Weights of a small transformer language model: LayerNorm before each block.
Each number is 500 + 25 x the weight over its row's rms, rounded and kept within 0 to 999. Layers, rows and columns count from 0. Numbers have three digits each. The size before them is the row's rms in percent of the matrix's.

# down: layer 2 MLP down (transposed), 2560x640, rms 0.0215, rows 226-307, columns 560-639
# up: layer 2 MLP up, 2560x640, rms 0.0823, rows 227-307, columns 560-639
down226 101:536462513518492559512515423529454499495509505541517467470454523499483571500516519500502515481500465551537492494493488486506484523488529507515501499518512525483519495484532473511496494507476473487515492484514486510495504471459507482480464524
up227 097:559489521539517500544466508486516509493510493496471528491493496484529489534463543493495473497484540504506503486494503517498524436487560508470488462499516510467511537519497467505451508535500496531503489503523518523505497539487520472494484449
down227 094:498535517466529497490501530531499493509511531500496479487533521496503492502553510519456474476463474500516507545550472555506527449485435495500475534509476483501514453469487504492476501511527448559460515516504551509453520499549522506500530503
up228 104:485489546499495511487521483479472514523469492483433489518506465455514484513487542530481485516491516500534489521468486488532464482503466556460511504517544457466541535568506477473510487474480482489497472497515491516526527509513533547506536487
down228 105:491479464484508515525523510467503486474491536498525482459478506494512493532501454493515501483449480496531494499498485550517555446529495502526514483526525520475488509505486474506481520506495519521490553476488514465492481512502506458515516497
up229 091:494505535522487487476514531502501469568514556500482517479482486503523490504547482474525550484486507545480487539462483516538464459514511521498493493496492561493510513511509556520544467539511478511474530492461517505449533478499478526452450511
down229 092:513484469493504510497485501532484481438460484484531465531515495513498557539500482454499471527485497507492505463510493491473517486442512530526492488530486482484513492509520442471493505548503525525536477492482546500483506498438528478495524531
up230 103:502524478540448548467504540498502499555472451507503492419506515516475458462497496493515472494503483523502509489524493504509474477508477494486498483516474487501530534477499496515505506462451495492480530491470478507444519506511453499458500475
down230 100:491487485503483482500539462483520505477473468470526518495518481499476517465513510548479510485518473525549504498493556485498497443513486508510492489461545457507474475488459511510485529536514518507504506537570493488493471557505489495515497474
up231 102:521510490485507513519467475533504473469498505500486556472497501501502516532528503510517496494529492516505518481485493487482505538483459543539508518508528453522512535454466479502503521489496512486520495478499495472537484477516474495494524458
down231 100:518500480549470525478494497443539481505460534539544471519500460507507491535533527477472500497554492518494490529578553462476527495487479496461479531503512481466499515464486485500523496541458545486535483481508555535471513492509551510498523502
up232 100:486455493482496491524506496529496502473500459508518490465550535493548501493518507471503512508475491514462495529471500494504473538507474504480497525526494482489496537499506509487481510509509514507486494495502498508520443506432498506527509506
down232 100:492503515530488516474479470473458495541476519487493522521493497499519516473515520513535511482533498486536516485527527441521492448470517479516492510521460567505497479525507502502468503505531434539515517539466487460499535501524506493497492505
up233 100:507513468482495503499493533502479532485540536486552511548520515528431494524468482507490450534481501465478490547491502521513500539500478498474496548519471505523541474459506445497483469489507493509501511525472487518512509534503503508512483526
down233 098:501464532494519450466522498532496520481476503515476521533496474466524512507516460506509502501496531500495488507516497476532486528488575497496538472494483503521490504552500488498513465484472535503513536463482531518518513521539498485511499468
up234 091:555483501461539539534494528497505512468501484496494492475540530508474456491512456487494490481481493475501514473495535481507510509506477486488529510477482512481478502522518541514481515515528451465520495500468488481512523542513505515483543495
down234 089:452495476535549495523486508490517511502487494491559511483486513513497500495523546510475563480485470501519489487477508472504497487474506523511519525540512498464460521463475465519489516504488478520540486473504490550429442503478477517537565503
up235 099:515472534477483484517469458503495559494510474511510541528526513538509521521487481474497527500478486491484531487463507507472520526512536467516524518464519498485496484511463500495512527488480428478500490480489508484549508471476492500482505507
down235 095:456490491510497491467503473529509490515469472473495541520478499508515492480511551505540493499506499527490475513539539470474540504491458476482546471474522542472530509513480492505504530505578522486497447531498497500469513494487485493514512509
up236 097:511481491524517513473508475493461500458478476501521495491507531488493464540507502498502501497495541514522547515502491472495508503495512484506537521474515533535515467484504492498520524521500510487509471488504506516501500482524507520496461539
down236 094:505486516511512462489503509527500453524511512523503508470533503497513559512515560534515492500479447515478497518519487522524487521512518496496472481505506522516496557506483491512475471470474520479505519491535489492496535515489475543463529499
up237 098:466513509506520490479475506518520499545510489494490476534483537493552542499482496492510539507424504516528479544500536495492507538473489527542470525538541457558517489483492501493499517524470530514474431477508551436474526491495508475484520509
down237 093:488541463503491455517506526505500478523468522514540495519476477544490489496493549502478447493489524502535501507477455488465486478474481492472519462518476510445489501507480483456541499454478462501530519525487482504503563517493523498506474503
up238 099:521482494488529517473539528490508480508503493446515499490461519510516515502496539492503503524484545484491523461541523509479472516486499513491493551523486489540483543451487523529489500530483473524498484487462487519491498523494451483528545529
down238 100:498441495513467514531451482500501506530460475456550529486449481492536521507513514506540487461488526498528555487504479478508546500485507510496494508520494483518470484519474514513490494468499473508482503507513533488498441489529486503497564503
up239 100:497490508458499482485532503492494483476506504534514494587496457538535537473518509489508526508503527511496499472501490522493530477500509481443444481554481500502507504501525438514525513525499463492548541502511495504499509511501490515439514510
down239 100:546529467462529473499539456502478554502508514505515482503520514468531537510480461524472457531531486474529493496505501494438534542520535510519444490484529531547465503565504515506503502493492520550502500510506519502509509443492536499512446536
up240 096:473470445469533507515500510503468493529463468515527480508487493498526556490535487515499481470482515502485469504513498456515517494497478501484525462525511513509500482475488531482494518492490492519452452511460531509481518478496511503477459501
down240 102:496505505547490512493507539487483482492517513549454523536496505537523529469496456484525528507532524513492529462466474485454437470488518468503435507537483496511531459547506452465518532491476495506507531524487509527493506455544497495506521422
up241 104:513444450466463498550519478450552483536520470519477480480438502471466517489537512488476504525508495484479506522468468473475482494524556496496535466491491463535486487494546508566494486463508473505508487516502532506503520528494448474550513511
down241 113:509487471467468492490531498509534514473474493493529518505476498504485525480468511527458528509468469539492487548463489481533522538493519511500480524500467531473517494491536529485516525491495557464515495500491481528482464512505479487504497493
up242 096:493509463498480512500508525448515544517462485472517500545456561519495495492492475543513516516491519538509513499468495504507505494504500475536529506531477475564494456479522499523509499522495511443438487570527500525481476523497516474487545527
down242 094:477494516502507488505510474470475473523478524501513485498524471476485511449493500484517540475497489473514534485552497485519499467498495581499501445457511443502510523549478494478539526527517476557488550543454530464481495526531490499518489490
up243 100:531508518512538485491495523470494504513524474486525465527455484553508528482501484505546504509495539497522486502494483485523479473455499463499509482488463506486494523468542496505519499513522553458518503539512489496496487515477510477492486489
down243 099:540488488496538556519445509501478467489491472530520515496486523512503547521508533533511518514515488526515471483505492503486529540509489535480493482504526518500491499467485494518475494522474514488522530496484489516486507488480472506515526480
up244 095:510518489499509498510534528482470489484528447491454484519488503527504495530507499488517507515505516470484492471509495509471447475493508501508491494511480503477499522555499520480551517494489497525479525480492452562462477492463560563491507525
down244 100:501481499523515479517472511483561475532467495504509470492530484523504477456480518497496517471488468489482499535529494503515495498494488453503479496500509525495512487486497493476501470536501488490509493534524480513476549535534515480503515475
up245 105:525489497538489482496443460524517516529446512506507508497492484509489513529504506495458513468466503487510526533537480484526447522545496494495520506531518502499487504478519478515493494419551504514484517517463520485522495480501510498524490502
down245 105:504502463555536543495531519545489488502482513496483507484460538541527548520524519515476532480543479515466453464483532456491495513501508475453529533478514518513437461488510466501537474496516519536496491514535519501495499485490508545478490526
up246 096:466489502486483501507528473493543490552472496496511451519475473538479493504458509454443484478521508499535521516493470524510478480469497486518497498510494494503517496493502496492475449533567521495495525546475505494475537529470528524495536522
down246 099:541533518466534520497472496499492562547544486535482483496495489506494518513450513509459529494551524524516482525462481475555497484533556459504522496451488478515474495541530531493499515467540472474509509470472526527480484472457512511513474485
up247 100:529466492515504502516492494450536504491507511473502515478478482509477515493480493549552513515494514491532453493492452481480483515529488504511513499495491481499482503514494486486456501484512497536468535470534562487532508511517475506527510497
down247 104:524510425508501457507519478534517477459500497511505524515526468479486490464488510491504491462529460516488476538509496515515523481421485528488482482519444552461528596464517479480517481476487494504482515474482479468482530474521529452490483509
up248 103:501490518492508478461503485444491443498473527439525520488479524454485497474494524531483509474563524515541488510502452503459476496485462528551517500515521518561503510523502500510552508545497460474500466500492484521479505522477523523484464485
down248 107:496483506496509493533476503476507497518540552531533528489501546518518474519493442513506507496503528516515528525489532526467514495519492494503500515493442503533468504461542470529520502471507500425480474498492500499435474521495452508553496529
up249 100:454519513492487509480528463489526508509481492512468478488511508470506452463473514504490536531475522488473484507462526526486484459483514527497498508523516500512542533478479557502504439519556505500507537514443457501516515517482470501462539526
down249 101:473516493512499477537519549480514478499485512537523525527531468458542517510492465486471488498469469518538475522541501494460536496482455520463491467585487491468557506536512513549496472522519499445471496509530490519493551505484498455509476513
up250 101:459516489495488484533498512514508484499553508531519462530471478555516514494467497481477512483506530519471489484475533512518513514518510504482523520517478529521517477533505503511498521556509457496499478486509513503494479480482506521458514503
down250 099:530458498496493463535475511526546496491514483463478514501523476500502575523546522487525477522498493499552495481468503500540510436480543515519501479540504475486499509530522527521470495476513469458495506488470510471513499496445508436529505425
up251 092:502472506526478522492492551528494488512505535539531462481473449494464521485528501552522497475497481509497523507497531473506478474503480502459497490490502510509571539525497471491510523514458506484495515473498461458502485526495527500527503490
down251 096:504527502561509498517543482542461502464539478516469512515570491478492487486503512507508497535521473517494491485486493532508479537510510521497474514503509555519481518479479475510514490513505500528495478472553494495468458509534509468465507468
up252 104:466507468464508493462488506474522500463469527471507523513534520503499487510553490470499505502527511527452501507507508481514467514481516494498520474513531533510494501519495510496509460528516509463534469495501520489510493500564467465509477475
down252 102:528509513501512490504512485515513497502490509485443518447477526520483514528527437521499509495499468489483492444509490583519474514523516528495523516481497504481532495479524522506496461509480466501497490514431521483498485475490474536474484497
up253 107:453479547558485517520509451492513500509468531499488547501518520477479478495535548462518474431446475510506515512466505503515482450505529539509493495499561485531492515468564461491504490492527486490497519529439515497441509505519484487512517534
down253 099:507483445503530539523498523505446508494487502497498470514537499517497502531467551493480521483544532502519504477494466510436513489479507502525516489539455510481492478530478456489484507523488496506538532492518485505475484454533498480506495518
up254 101:475505532481480520489510502508484492510503539481506495535526511474500516480477504461475503505519484481504541520488451499501489498494472519506522534491520498511494515471463511476476485484460513532528494502501519488471502541498553510496499488
down254 097:531513495488525464498483463522504530503493532493480506523519506519520509452540491471467492484463544499492469502420503481511536481488537512481464509457506530454493535494553476472475523519551484545484549503479498529487544509509506528575533521
up255 102:528487487500507497523519526458494530533497487469497496500505508470515533505514535518452525515487501480497525492468525506463513472544528482520503449502519495511506506477504502516509483518520503498550540489460518491525492475478516499510501519
down255 101:490501473440472514468546465532511491506527503506489532547479504531514526480528489499494534551501495509523506495461539499518502498525490504537471540525482494538499508488468525463499453452466475500448474478485453489487522542559503485490508515
up256 097:502490490536506497571530508532511503507534540518484500491485482514495495541466489478550508487480512493494481501515499469515520495494525525495525500500535535494506476448560525528513502515482483537484452508487516521501507496532552478482533548
down256 086:550514490460460519486499462474511502477464488518521506496540522490465473489505524497491492531496512560476523512481505518494516491510483513506470507478479517506525478498449473507511465491499526538505499481464480458508500504514492484532520496
up257 096:487458543473490520517496504512506513547488557571500502535493520529499485486498494469520478493489533484471514488521510525482509518512483561512489459530480506513535492499461494513508488516482499495531512479478537519488452448492502505490508581
down257 094:473479500533481482496518516514453497527509509452490516472485499477511483499488468494525477489496487506492515488526473541494486538545484497508488472553478521455503480501503514536506505478541486480494496512476496470474490531518462485508482518
up258 099:544511479461477519456506516491489512496495500471519506500497528527478520535478458549505551518519488477554491451497501510453457516498485471542470489481456525441534491509530522520519502497493479503505492497461528518512540515489491492504500524
down258 100:482487474530529534519486518520501536521441489491501498486562463534494467501471521506499503500539491533503466481533482489436535526503480458451490476536471569483520449475506501510426519474497467510504529496494523509517491482521523466523505468
up259 106:521484470534455440524513517457475497507481529492517476518517535523494491446516455476477483484448500481493469499498456473507475530487511510492510528478486494484467508544476484502461483500556543503499498458435493538478456488516469476470520517
down259 106:538500495524511561451465503496486527499508519472468470505505482527504501505532514486473480480523465518553476473523465507482486490506489517443506504521494479475473509465520524499543472479552464493498469553562499472468503512518506525523450519
up260 098:511489498477470533515495534458485490494493514461527499476499488510458494500447528507508501447468518535520512524516534466504512527525515523500537527511522499486481477512492517471514466516450508480535537515494502513470490510496561501443484508
down260 095:487520500553478493500473462531479515547501553512491509502502487499503488522532507505481509515496486488511484468499463488550537513499530544494509528504477516466512490530480477532499504482469516527510461512465531493544503510475531485492480554
up261 102:450533548480507494448523472514529474515470493504483509405468495514494522501523504475497492508469497483477522485458515515507511500493525523472493485482509502494507519488503496549502481464512485508498490524518422508474481527495496472479505462
down261 099:521505485512539571496506503468513502493498512530540503516464479481488514494485513493484491490489491493455497505518528527481501493500497482495495518534498475550483459507503463521538556487475500455567481499504490490479544486478486492486481475
up262 114:518472517524483480485524460505502522506431489504485489490560471536483471526538521513529495504494519500450528511507462543520433479556483490507506519475486508527533517510498475499507518517471519542501538454522516496522495488507525511496507464
down262 112:549528515492457479560505489477508492506500535507501495536502524521526525467481485485538483452535530492542526539451463508525511495507510507503521485499464516480524531510485473553480479515467524527481538484515508501461515478523490508539516461
up263 103:494567544492525500501487508510475478466489513486489492518517493522523439511520469509466515480475485527511475507474493543486488483500544525500532481511453500500507544522495521508499521523507505466492450509518519519488463493491513493450529441
down263 102:498504463472519492520541516498503479495470539542546458446535473517490534533488527476471573484473515515478493477507480492477466479552527519507492506530516522475488480539428507533462487522516542488446537515531491450495502495507491545482505513
up264 101:505523471471480489497531509478522504510534502483517516507515469485461512493502492514547479526492514494511516503488503502535525513477498518482507490508523516559489515539482498494485421502543556479512507556509520500502507502562498510531490475
down264 091:495522488507491525488475511556474475508478459498485467448482525509471481515506501508484484457504494558495494523482510538465515494526529503500523500507498503507518479520478503495563527508495459481446463501482534537513538518492490513503510520
up265 104:511509507477500462501496486479494496541533510494475510531480514504515445526487463486504479476505517513487474493513488473503506451499505510515482446456513505495537457477473459510458491525526513497513493484494464481450477525531514532482513482
down265 101:482525505483544519548531477459546498527510552510525492510485498498473543496472459536498514449539464524492460476494520499516485477497494539510482485475508527504491474500450491500528571547467519477491494496481506506454441508512506492518479503
up266 097:465497493500472505470495506476533531482470507496513495522519463516502501463487493514519472510472464495525543511512491490526494445477512493471539490525472469543484500530500474482527501516471508512516487485534511423512486503528511498488489500
down266 096:522489562537467493508504504490502483517495551493465515503529527473578511491519484509505540485499492514518493523522495497508524495479532550489510512470498504470472509483512530525465437483474510567489488528471532489519494489498493486475483508
up267 104:435542480560492505491500512494551478444495492531474502521496472478490485457446484482496505531527487507508514514503492501546484492486454476495520451528480483524498529545519537494522493447499514463450530530447494519485469521436521517489499509
down267 104:528524484443491473504526486491462508495517460483491509490473513530539556502520481509484488505499487536477456509534517472494524475501511535511534480475504487521493502513479520542454502528467485450522478480464498487506503520534499533518503477
up268 102:484461489504481482485495517471510538554515453531452497495481493495512505528541487467477551475459509509488480457484507511478490510532502495490474470509532529494521494500465499512466439457524526493507473531504540524538479490485464542524509524
down268 096:465504504513530501489468486476489453466460508509484538462499471507529499496500499530579471536524478482495520535491481505493514490514525498515472511506532495540481477519454536463521500534511457495530509497526459456454536501508524472457517505
up269 098:512512502512497518519486543534505507540428518464511550492505511492500481522519475511467485525512464485494483536479496497497467531513515499490503511520509467483500464524493510481478473535501507475533492552493480510484499534513503477535486476
down269 100:483508474477490483513506516488478508482501486523496485452506524498532498514516526509512494517500518523495507466497479518476501470545501482482473487504515541498478493469502516495525534477522482491483491488511511526487516520455495489487505523
up270 103:441499493480496492480493502487528544520517475528529480518472496524494515530510540526476502525523500496503478531499522531498492490467468510523541471509489462521534537495468501550462502491498522483523518502535486495455521500515504498508511544
down270 102:480515490504498496532538537514525484516427516472533507508530500558465500460495519492483505505481510485530507482519485487500519530490495485475525465502484510512478482477512465477480509516513489552496525498507466504488509470493494520480493545
up271 103:502516488514459464457470516512498480519472513497492533484484501493482459513480469454488529465537510491505533483505525514479502542538421517492514484504534508515541561527532493536467485508511510529497470461482470467447496519551538526513494483
down271 099:497464486531493434504538450506501491469451482504494523486489463474519526491512541530489488493488491540530498521526510512514507472512500484519486521481542503482512516511520515497497490512514487488487468510474546501519564496505512502530521503
up272 096:522492470512470501541498488523447494487506517492536512497457486481455488476542529439454510465498522467460474506522504491462557513484524499506482494510533505563524525525493502495523510486499494480487533457506471472510505462517448494463512501
down272 096:513500513494502519425485475505502478511504513474476506489516515506519501513521458496469497513511523516484524488500483529567490473498539490485524503471552509508491501495474507507521517551526504474485555500460481529521493519499540491505486490
up273 103:483541496522468487503493498535506465495526499543495493499468513506504470469504491525518504512488522488487482497506476503513517519480506524521467524525527502517495530511505543519535476498488483433497504484504516468471469488518502500544494571
down273 102:524527470537484482506546490511491515493505494477476483452491498498536498545506519523532507469480491576513527513570510486510472469483515491486494505485496452507497476466458488533520457520505490532468541487481510517474454540496495484489521530
up274 097:500509508505522471482495534540508481520483492507468513478495499491492503470488504480506489502516509473474508522524450472524527523458529473477476485478535463496527511482502483503483554504526496474525509443488531526514490454494495504518508475
down274 104:505522471464525536516521470484468469543470503497499495507497491475522498495529520482541495502496473488517463477517510531541475470547477493464477534487464526464496491546523480528485526477485512541510485540501491497526541450477490488483467498
up275 092:542504509486480495488487499480487503523441502512494517514466505465521532484541492498501536487490529472474483487464532495484532501460492457491454468525502503497488475550500512485516469510487464522532504485470503513499516463513550542524512477
down275 094:524483498524514550530544465492496474470545542481511480502519513474520464534524479550514504522501502495483482525496469479497484510490487485480523547489501485510495509489534501501481475471524512503471508483503511495494522528497444502506492506
up276 102:512537486492484519522517526510512508495441515495516491491539541508455514499538512512495488490476480499528507485484471523490477457515506458513489481506502495518488476519526476498492468495467502487501532474511478514487437517450478481508463524
down276 102:444518491545484525489470518544496464477469506458478534478483508505553510499485461496511494460499536488487504505528494460492498529483461491440534470459497501530452514497493479503506488516548522517550508530497525484534488517476491504481509446
up277 095:493514506495504525496458504486530488482465485510541467493498545503499505466534463503527507512496526513475531487484522505501484547530542564533528510537497504562507490538474506513508462487481514479448476449503467475497506472519513508500470506
down277 091:553456502457519519516526525510485478503473505561488525471523504512462488491500536506486512488554475487543519469492482524504503495528465502486498488495483528487488467507526476481486517466506532511529498460532517523498518499523525483523511491
up278 097:490492532488507486485508500545477511531525508497490455549478510478504524478508527478505529509484482485497461498493498499494468469461508531509487520452490496545531486481478539478485520503486521449576494518495465473551531522458480479523526497
down278 101:494484500489467506497518506521519470459471453505485506474473493473486487546510483492512499481525480544530541492534470509483463483502504513525505546500449488467571480490491484497519471508442501512461536528503543513512502462493479517539528515
up279 099:492470467484455468474463470506467484485474499492527536468500475502498499520476480509473510496484493527502469499451487451486536478472501509486501485515493478493494499555532463519505525478488515481502502541472523543481489464489535471576522536
down279 110:473538486499516505523482527506511497502471547536494518449503507523481511504469472502505494496488480546519467464513541503501441485519480520464499527536496500497477527495534501519526539490519501498511507521543553461540547520512478467443486493
up280 099:486534486485493497492557491531518478490527500514490512471496479501530549502523481501526471571541482490443476512499529475482491497470524516491510447520517502548516510546452503465434513490505493457533504493501446517493466520484528510523554512
down280 099:498452510499506504501478464478500496475485498497510495480497515502484497505519494526478501395498497505499465503494561491536487514513478520489505494519455484498489513519567526515533492535518500513484474513517495540519461508475500467466499497
up281 095:456476508510506495504496520504471457438526528505498461540449486501469476537549493478490526489493508487478483551501496476506465449469517502502534498464498499516494474525516463495528504495528510504502532503498502439490503490525469546520525481
down281 097:464562496507473517530547495529497515465523464495520540496523503536512547456479515515556492538469532511497498536485523487502479499509513479501504512502522535509518513517510508500460533492493510537469517497541539556525457547504476522484451521
up282 093:489515503490511529553483504496534494498463518495524493474495505503467469446503480515492472521504500504531527513497497523526474532486505486535470480526515520527482516482459509501454496519497515464482508524483474499496526484525472531501552507
down282 099:485482485491514476473545508495498481542500548472515549558569492485505483467526481482496537497501488476482513519472485503526524500516484521498426528457465503475477502550541472495489479512460507515537513496467471512533456513509497485497462458
up283 103:517492490479533541474551455541534518522509499475509497492521501457491494479502546518545538485501523508449498514488547474443499489501463518541463456526498474466496510527484493473553483527490484490505523564494483544559503508528485509530514499
down283 099:541551454508553528452473470553489491520505540514509491490527491492540494508496454480485470514515495494541496499492494542468506480491487488455465521484565481483507479484476436490518472495493513531517492520510499538486480496500516498512450521
up284 096:528437501485539493514510498505454471439547495471444539500524514465537524463483495483535516488537510501477503468570553476467524522462481493463460519510495482501503506516543515518493448507528483455535469475469477465501502554500482506500495547
down284 093:475473481506496528493529511507490521498471516477530441482522516518522498512496548522544489499527459484474525442468503476525530464540550518510487452501519554493481513480454505519553515486520524523468541465509475523487465495517505486447518520
up285 094:523487487548515535503477497466513508499481496465529509520476502514530496540496483496515479496547494491486510482518510512525523489472507494525520496469458491470502479553474548528459487510519520475531501547482510488470497447514481493484541495
down285 088:539486539478515491539531549476495494477496443490455501492498494483501467473528517497482535502518484525473511494523511490479521508509486486501494450556514536531479515510483471488518482549477503479511542478531521501515517531541467501512501494
up286 094:493520513511427523520549462469480494469524498541526496470472539492475489551497453512512474498462514452505513516513542485503444503483510471548491472500503478459495506461501529490461469520502474488475504488525450478498505481477452522503521464
down286 094:477494482483485454435487528487522440467471493495505464512452466491499500504551530507503489443490451517519525499488516498497470507535475461532528510461534516525517498519462501520461509509548487479534456466457505494496529529511481492508503528
up287 113:527503475513478531477478544454502534531542465480517494471536485540501474515476506524462505506505502471559505536476479515504477504496500475469494502475507541511513495497496488483473454525510489479514473486482547459571465517479474492461495498
down287 123:532481522534463512440499495487493520474517488509540542453526498527483465499512494546500524503539516530560485495513495462497506499485529525506465468522492509440481504496484455539509501488506489510521478450516500482454552481551472504570513472
up288 101:494489456488515566472456541475495507489507467489447447517494474548523521504459510489508500548531545464512514496439536480471519489476450531509512516509504502505512469482506485472516497525490489538518507486497484514538478500492501507513485499
down288 102:465543500512464430514535503531505479538496480525505508520526491479507502537512501506464491509543523527497477489496484505450525488475505517492507482541487498495533485515500508522515547509475515503499494501462467468515462459485509488528514445
up289 108:485510455489502453491451503511533470497510480475535520466512487525482475540486540521520487525518491555449497559501499503517522480490521489511561509556508527504481504514507481510523496477538513467483488513540486531507505482504466530487522493
down289 112:474527501523514504490464524469515507492508531500526547479552463506516466490511543502501502481493492527450484461473476432461505498469525516492523524520501517492510508490512523520494509443534504487507530519518480520504516486524547520486460491
up290 097:511497499499521540447450515473504501554501503466544523472538442513521528478470503480503491511505510509447500484479522504492516469530499506548513496516514499521515500508491503459477537498549500539487467497476497507502465497527460528527471484
down290 097:522507473475505519502522493538508492497495511546518524512510481526458498502488506536520481494511502519481481521523531522530499530444536487510494446490498523487543505512508503526483515473454496482540542508495469513483518465497470543511465473
up291 099:481488518508493521520499448491463570500514502448491507484513455504521525514475499499467514513476530528511523497549472520529477482501535510533546445497495511506491540487537484491509569539506533460502523486494481461516511523464560512500494469
down291 103:475497545539514542511466505543491487497448468535479465541455471537492481496494516498471473465536499485507520494489485498554487470452489515492475473522518513488502488524483480489524451480525502498483484507493545479497525524467515480491487531
up292 108:461495506482502490517454525531495467476470524533504505484513524503495492460519463497532508520495491497462505494495517524527537485513517534485516486471481478525478536524527509511557502520523496563480549503489521521469472482521491506518489498
down292 104:496486468441497532514532516519489515519496503567506560467489504486485537464505503523513517478485491525518480460475490510533502504507516508503522512465446485480472494493510486495457461472484526485483467494505468508499567526487495491474481495
up293 096:489500498529506480512495516456487465504464516511485478517480495516521505495518469518463533452412527526499501487487501541474483516492509489492524483566484539467516480481482531447518525485541513472481465536504465542471493525463517487490495486
down293 096:521488515499547546512459495530512499495481520457516549525475462528442521552521502472493469494500510489531485489498514499502487498526487487527499534463516460516471454552489465481511478533530490454487473513490503458477524505507499492508491483
up294 098:486498492486476504502482487473466517534468525465509511516483514514463470468491498524488486476456515534474508533505494491527524511492490544473431436503528501504502493468485552513530492524501524518483539496464495474496517469495500505515478475
down294 104:483503488443541560450524485514529522504512495488501491503503505500496475477536511517497519491482458443497487482499505493482482439499519484449532501542511498535505537488527504529465582539510475532531486488482511535500524554462498479510491513
up295 103:528516485495524506525528447494469524470462526490534536445509480484522491488542557548506501518456479457478483506522440556469474474491520456456519517525506531527520514497522499471522502515507502513476493484527468489506458469535468473525485510
down295 103:528555482525474490498535498544492518524469522497514506516545477505465527490531497486545513455537487506515525510522490443504506496485491506521463527509530520477482503555518499522519501497513440513470523538509487494496477511514483529515515469
up296 111:477466491484477484500531489514505482553487522420521544470552517518508458509501484492489496532479516528470491476504531486477555480537519489488522505488504514503490504514509462539529486477470524480502492512532491500521494492452515497485514501
down296 115:498500454457467510515535490483496458526530526521504459496521483484534489486465484510499511510504480530540514507521496529475488521490462521493523459554491539507485496498459485562503526503473508535489465509560441487545496527490528535525486485
up297 106:532515499491470504557521484440515463496518493489492549544484535528496523496469469527501510557441497500518506508534496516525486540527481510563510499501493489481504489477512480504521515496551510506543539502527527465490492495523457500494517493
down297 104:522463502486520521512506505487495510503511459492421496490490494507501487468498493496442510507571501476512461504474514502488480507508510502520489491514544532515450523489494518471442492496494529512516502495473455558509525492508530561483482473
up298 103:521524531555503479493484550498539472471485532497506518508481511499523492478497491522507482495455515509506458514492500493493534511487495501487462490507486481473476484502509512482549536514450493477472529511469534490494502530496525478505497521
down298 107:506467475528505489507480495504483531507523539463517500530554542489497544492502517478472466503508525514489536518533523462521480482463496519493499524490522493480510507493484512516541515469480509484462488497514516477530488542543527495479513485
up299 098:482491494533458452508504509499585503495454520505510520478479505507495529501511519489468480506517502514503508505477524454495484540506482461536501520479505475551516486513535515508495488485479495499494492558513534485492485527516520470456527505
down299 103:457451505483513571494458554535522499498526510525502538515538528481513524498559506475477518483498516518485492452509453517483536507476524517502516523494505486509519493499461542532525453517474493465483527467489490537513509507527509518484499463
up300 098:507459465463468418492476522482480544466506472540481499482479499506486485497480493506499502466509480486496521524478489516522496498478462532511489477512487476537467497478501482477521489467484510549553522448494508568489494498468476501502497487
down300 100:485459481528528484500478537451528476506504510496459471493492518487491472530479439500492508495499502475497542459518445517490534503513465493464492521495473469511489535529486476538478497460511454528447459501472493448527515503476501527497474514
up301 104:493526554474463475514523511508521488522509455503500505473444489490524469551459481477497513453533522529499535507503532492491479487526492488526483491503504525523483499533504524502532555521489494504501485514521473510542521480486479500489478501
down301 105:488486471498526479503503511513507498515476477504555508522503511500500469472537535535477519482518498513522492497497500488496516492490471539493521541529515497434472504498466500478473496515513517514513451469462511522517511506537455534507522510
up302 107:562525475509474522471447496494530466495517486470520516502455530486537516514506487539491503456503474486494513503523561517506521477473496489532514499517506489492520512494508444505486478442483465521524532524524511486501489531544513511512510533
down302 109:554486550519515501515524457535501474529535497507530518491491493493535481525550491492467489451499501471450503522488519488474498471477508459476526496481515529493527512460470482537512517503464470516483507480501481521458528503519480515528496513
up303 096:468493516497491520511494500483485497451522484502466552573505483517503473528455542483486526495478475449530470436522497492461478530490504480468508460510504523468487507477534552514481485458500528498467476517557519522470516485512497465467522462
down303 102:492456523496441527523476473546501516507503481482540464485473556493514501457507500516501492514531495464489527532501488503527532451476429533522483505504454498500537490522568501507463501464503502475545469512519491476541471448468562520504483501
up304 093:548458473541529485465493540500518516510484468538487462435486507487522495478500516504514549532489510514458465489531490492496513513501473481509480524510489484495475472489499540491520504492500493525500507516514505516466514497469478496459531500
down304 092:452529513522485467508487512472512480521500545474551521508536512460521513501548510477509483478508512498546502493482496509494530494456481520499527478533507507518482535523489481504507507563498496518503533530474538495506487522518506516477492501
up305 101:495488506532473532493480494492521500528487507510524482511503522530465518521545519472475529501459444518543516469534473533515498485480472438528510514567523540495483488472487535519528534483515490456539477480479484532474507465526486421511481497
down305 099:547501487508522501536535550509462542452500522500470541519448529494507510479466578483563476502459514489498491492479517483484501498501502480509482465501488450507518458488505494528507487507477490521464502475513492505514494503486507483498505511
up306 097:488533527476474497508468524492522514496513554480500474497443495515528511478457487537514488500481463503463463517494514480527512541491524490501512478502540491490522525480507498531510522499465475519536513481448481528494484559489490506491532485
down306 096:499547496490475491530508477481534515527465475493483498500481498520528476471472556545519510533510504541450505480492518542482492538498465573496491489486502523493500488525516482490512524497503499498493500500556502557506511513514503501485480490
up307 102:470516486521482520504473519481534456456479480519494520516477494495499469510522504517547518482500499492472491508494519526505541492544485468517485473453483493554516491492492499507497525468541508507493459506512522519521490503480476482538531541
down307 102:497503510521439502469542527477504487528475497536499511483513508547489545521483523507521516501490504523477463495468492519505497495541480489472505462508528489543521512495456486486504454534522497493486498471476495504499484512515499481515527503